From a checkpoint of a small transformer trained on Wikipedia.
Architecture: LayerNorm before each block, normalized queries and keys, capped logits.
Each number is 500 + 40 x the weight over the matrix's rms, rounded and kept within 0 to 999. Layers, rows and columns count from 0. Numbers have three digits each.

# layer 5 attention query, 96x96, rms 0.0943, rows 0-14, columns 0-95
461519492584521481521516492500497494523485550504511518488418482433499509466512437488510551506531539489549438497534514511495523517488476506497530512513509545500456481485511508499470445483489461519485523511559491500519539504472498530447500516508477503516466529508497461507543454491520482494
509522488535470492517468471504493478482536473497556495521511500522531487499482493521504513455486527476475481468491515502493501467525517536498512479474525493480471481543522494497491524502488504525504452490463515486535523467524502494515535427547482506497510522486513503512506548519459525490
449425545452574551505521538463520494476464511485503530521489538457489553548494522494481498492541512472468457527479508507479476516504454476538519516527530493520517480500530538489533457499465527530501453496513475535513471525540524521537450502464474499449518483509504466501540529496495502489
480513480464475436473479449544528494528482542466520480506536532494546494521478521510475514528499522483555512521483532505534475486518525524485449504454544505447488499491499464486462453505518480518478472502462486453526564494511466527489480432528473543506451524543488516494531487520502515470
567532505512471515539469519456517491498497445490393490479535514535495506486483431529540469516461509543433525479537528476479535490512492456482512512499435467562554526455514517480500581476490468465539543514464519516466469527477561495513513541450541413517490528479510468480453553540511479532
428463490603476580521520523458514532531531530466496511525458507428396501538493396531539515543488526461457495470513518481497509513470490494520501530536477503560525524486544546513542457481512487570499465502507477494485450548514520503480485540425480482427557501483512460489468526520494454530
457441492499475503454530538532504491519496524533526539475499462477486476516558561464509570506506485431547456468515491493482461530484557589500508486476542509459477498530526464496516440542516498539480455506522512473484510501502446508521472430521512592481525480491513541487544392470501513465
533521524402547393499482500553450460475490503529592471504511498525550473434542593440423492454549465560506495526509473477515474484550572521470463518462576547429474435549489488502476488550466535443468546496531470479506531502491466475513523444562507536549459466520480548483542468481504482498
524451511452581454516522570610448495501442512486522557503454465450521458475573556443481551490587460509564434444605400514542480497477550555531500470531542506421472403615471454517466446525521590495483542489539508464453486516476393478497501390530543529455482437565481520509525440447526491494
588484600399557491578543487478564495441541514484556418563467511577567555481471507462459408488462500526469528538498524498542506455432423437453482507491513398458510526442478480508486516514501584416576535430506530544518477482498489504518533533548477457506493476544466431490462476508453527510
460438475482554467472460534472411551528519448535554562482500467516443482466614598447505648441527491520561403491599440550477485466512612632525500426525593551425382427575530404550520400544551517523405371461565472451449500539557410446515456373480583614452458465517497592463598406460562556408
597565544486510533550558466516516471381510493422474471543512499482544540448492414539498477526528475575471554537489476415594546487420452435489530541553495446454489424509515578409490538483448555420485607509509432544465463496574537565457484538546413481512548467534501496537494504444523460522
442461545540503517536507469515593508492588483436489500555411428494443490515475454435521634492510452527538494467506550465521536567473527518506550491547585486504488439558500484461541488527474587504457323503443450505499431502472513589423537491463490516482525511534478495499477430496516567417
488489553520512504520505471479498501476521431501505495504493468521479550472477461459495512490522509508521556472471527473535566490462485549490512490557538500487451523482504511498519516464485460476460445520463441543504469467566549575451481481551485492528535498508562467491495454460474528454
475490434522401521532540526506507478490481426485501523522501531537471490557522484569503495472482503478527502518440543509458488550492523519494523447446514551521479448492500473511526516504511484471570484526487491456567462534538534518509542477510475499538540504522506516444561411511499470487
# layer 5 attention key, 96x96, rms 0.0927, rows 0-13, columns 0-95
547525486520444510504505509507539461462554484476534524527506488503476530570461516505505453469503466521490515505487487476508530449517519482477486505526512469506502540511479527508537498514492536512493516516502482478479450513525523533542463490489504514474536430475534526474502500486475484454
492521480550446495517517514504477482503508530497509523492492506502500543500498475502451481472496488518445505504480471502513530491468495479509507470509510453486513501533483498488542538481527513530486528504476535506489498479537500538512497509509520504522463472465521518468525489513488507492
522580472494497494468516479438501442531608507474504528511520522487465534511458516561454478484522478514465498458504528498518539482480524523501535475507469460494505513480492516519447501514497515545464510454498489496521482524519490499493485470540529507466523514509500502474481519479486474447
493483525537487488498502493466476490522461479525510541476507530495505497528491484480548497513511503538486510496511449484512510559509530473504495473517440510502475508476482496503531526521514522440533467475501516501499458533471496482518504495493533479505520467519507461499504540522495482501
503520464527491530506553481448524477431525528457521539521494475558460506503480493515543518523443478485524516507492524522508549479492512520451535502459524492491496475512514544538503446504503504525489516473555479480517490484527501530493539459541514449484508471505514507496490512499482450455
514536514487493444499520503475515460529542481467449538489515523538511539483454508525512474491525483518524521474493517513465511486477475508522518515521505506469539447485565458541458558513488520554497563469504529503508548469535490535444472477535537444472500520480478536479427534492490466485
514486477439522541517458561570504512501416481513516441457481500454537482450477493500484503462578540532479495500533501501497457499514531468505492490512484479518446539494490458464525529470510477459499471526508515494515515498481486430532516582487525521508498488499475504490538474522513531554
511472510480528546490459515468476507479481509517558493479467493432536490497524480499483531511510494513515498516525482452530494528516481498497496498510479479517471477506458485466536457471513463428495469515502456479561455510447515498532505518473474535514493513523496504522579499490561537499
485539542503527500499461514490490530480476480504519508489475425484525501511419514502485522414512481557505490515542503419529506477522462510476542482445465454556506511538474530478540482496493530482533456493497456484506507490543485505580518525464465534501527538567421479442492495475586498553
488477495520480494507536422514553506436563495471514462591519523535443601514509490527459530514425472491558529497463533550498520490511521467481522524500482529500457475453511547544481512517491584486496507433512508513448500505461493532468499492522491493524499476481538518544445515510445518419
518523498486552523492409527559441482470451496514542542492471433467526481520498520512485525414500513522512486520523522476525475506491465479507482444514497471524511526555490433481554465464542475465532480494553533438489481517491423490591526535495521556473508501548465486484558442467604535572
488503521560451470581573440467492491404581452458434441632514522546454589497484485510467490554459432497568480476433462502504544498548474475478545553544535555468528435479488562502442533544438585526513551467502465562490454541450543618408494511511479501524509456532577510552439526475466499375
524456472538483514517481447494496500479572493449515508529500502530459543546472503519442483587433520479476504482502541487487452459522469496514506513542535469521582544449481482481510519569528481492460450458509552509539501511393517492464591566518523504482485470535542465527490522473469560436
500453545478531493527559540419523491544488542531488474514526530548469414432626506442543515578487501444504515516471434534439494507536597488456515556476494482463491513494482534558428492481526481465441484519478500529558527519502540468406501476459488512519458474462521561570490498521425555466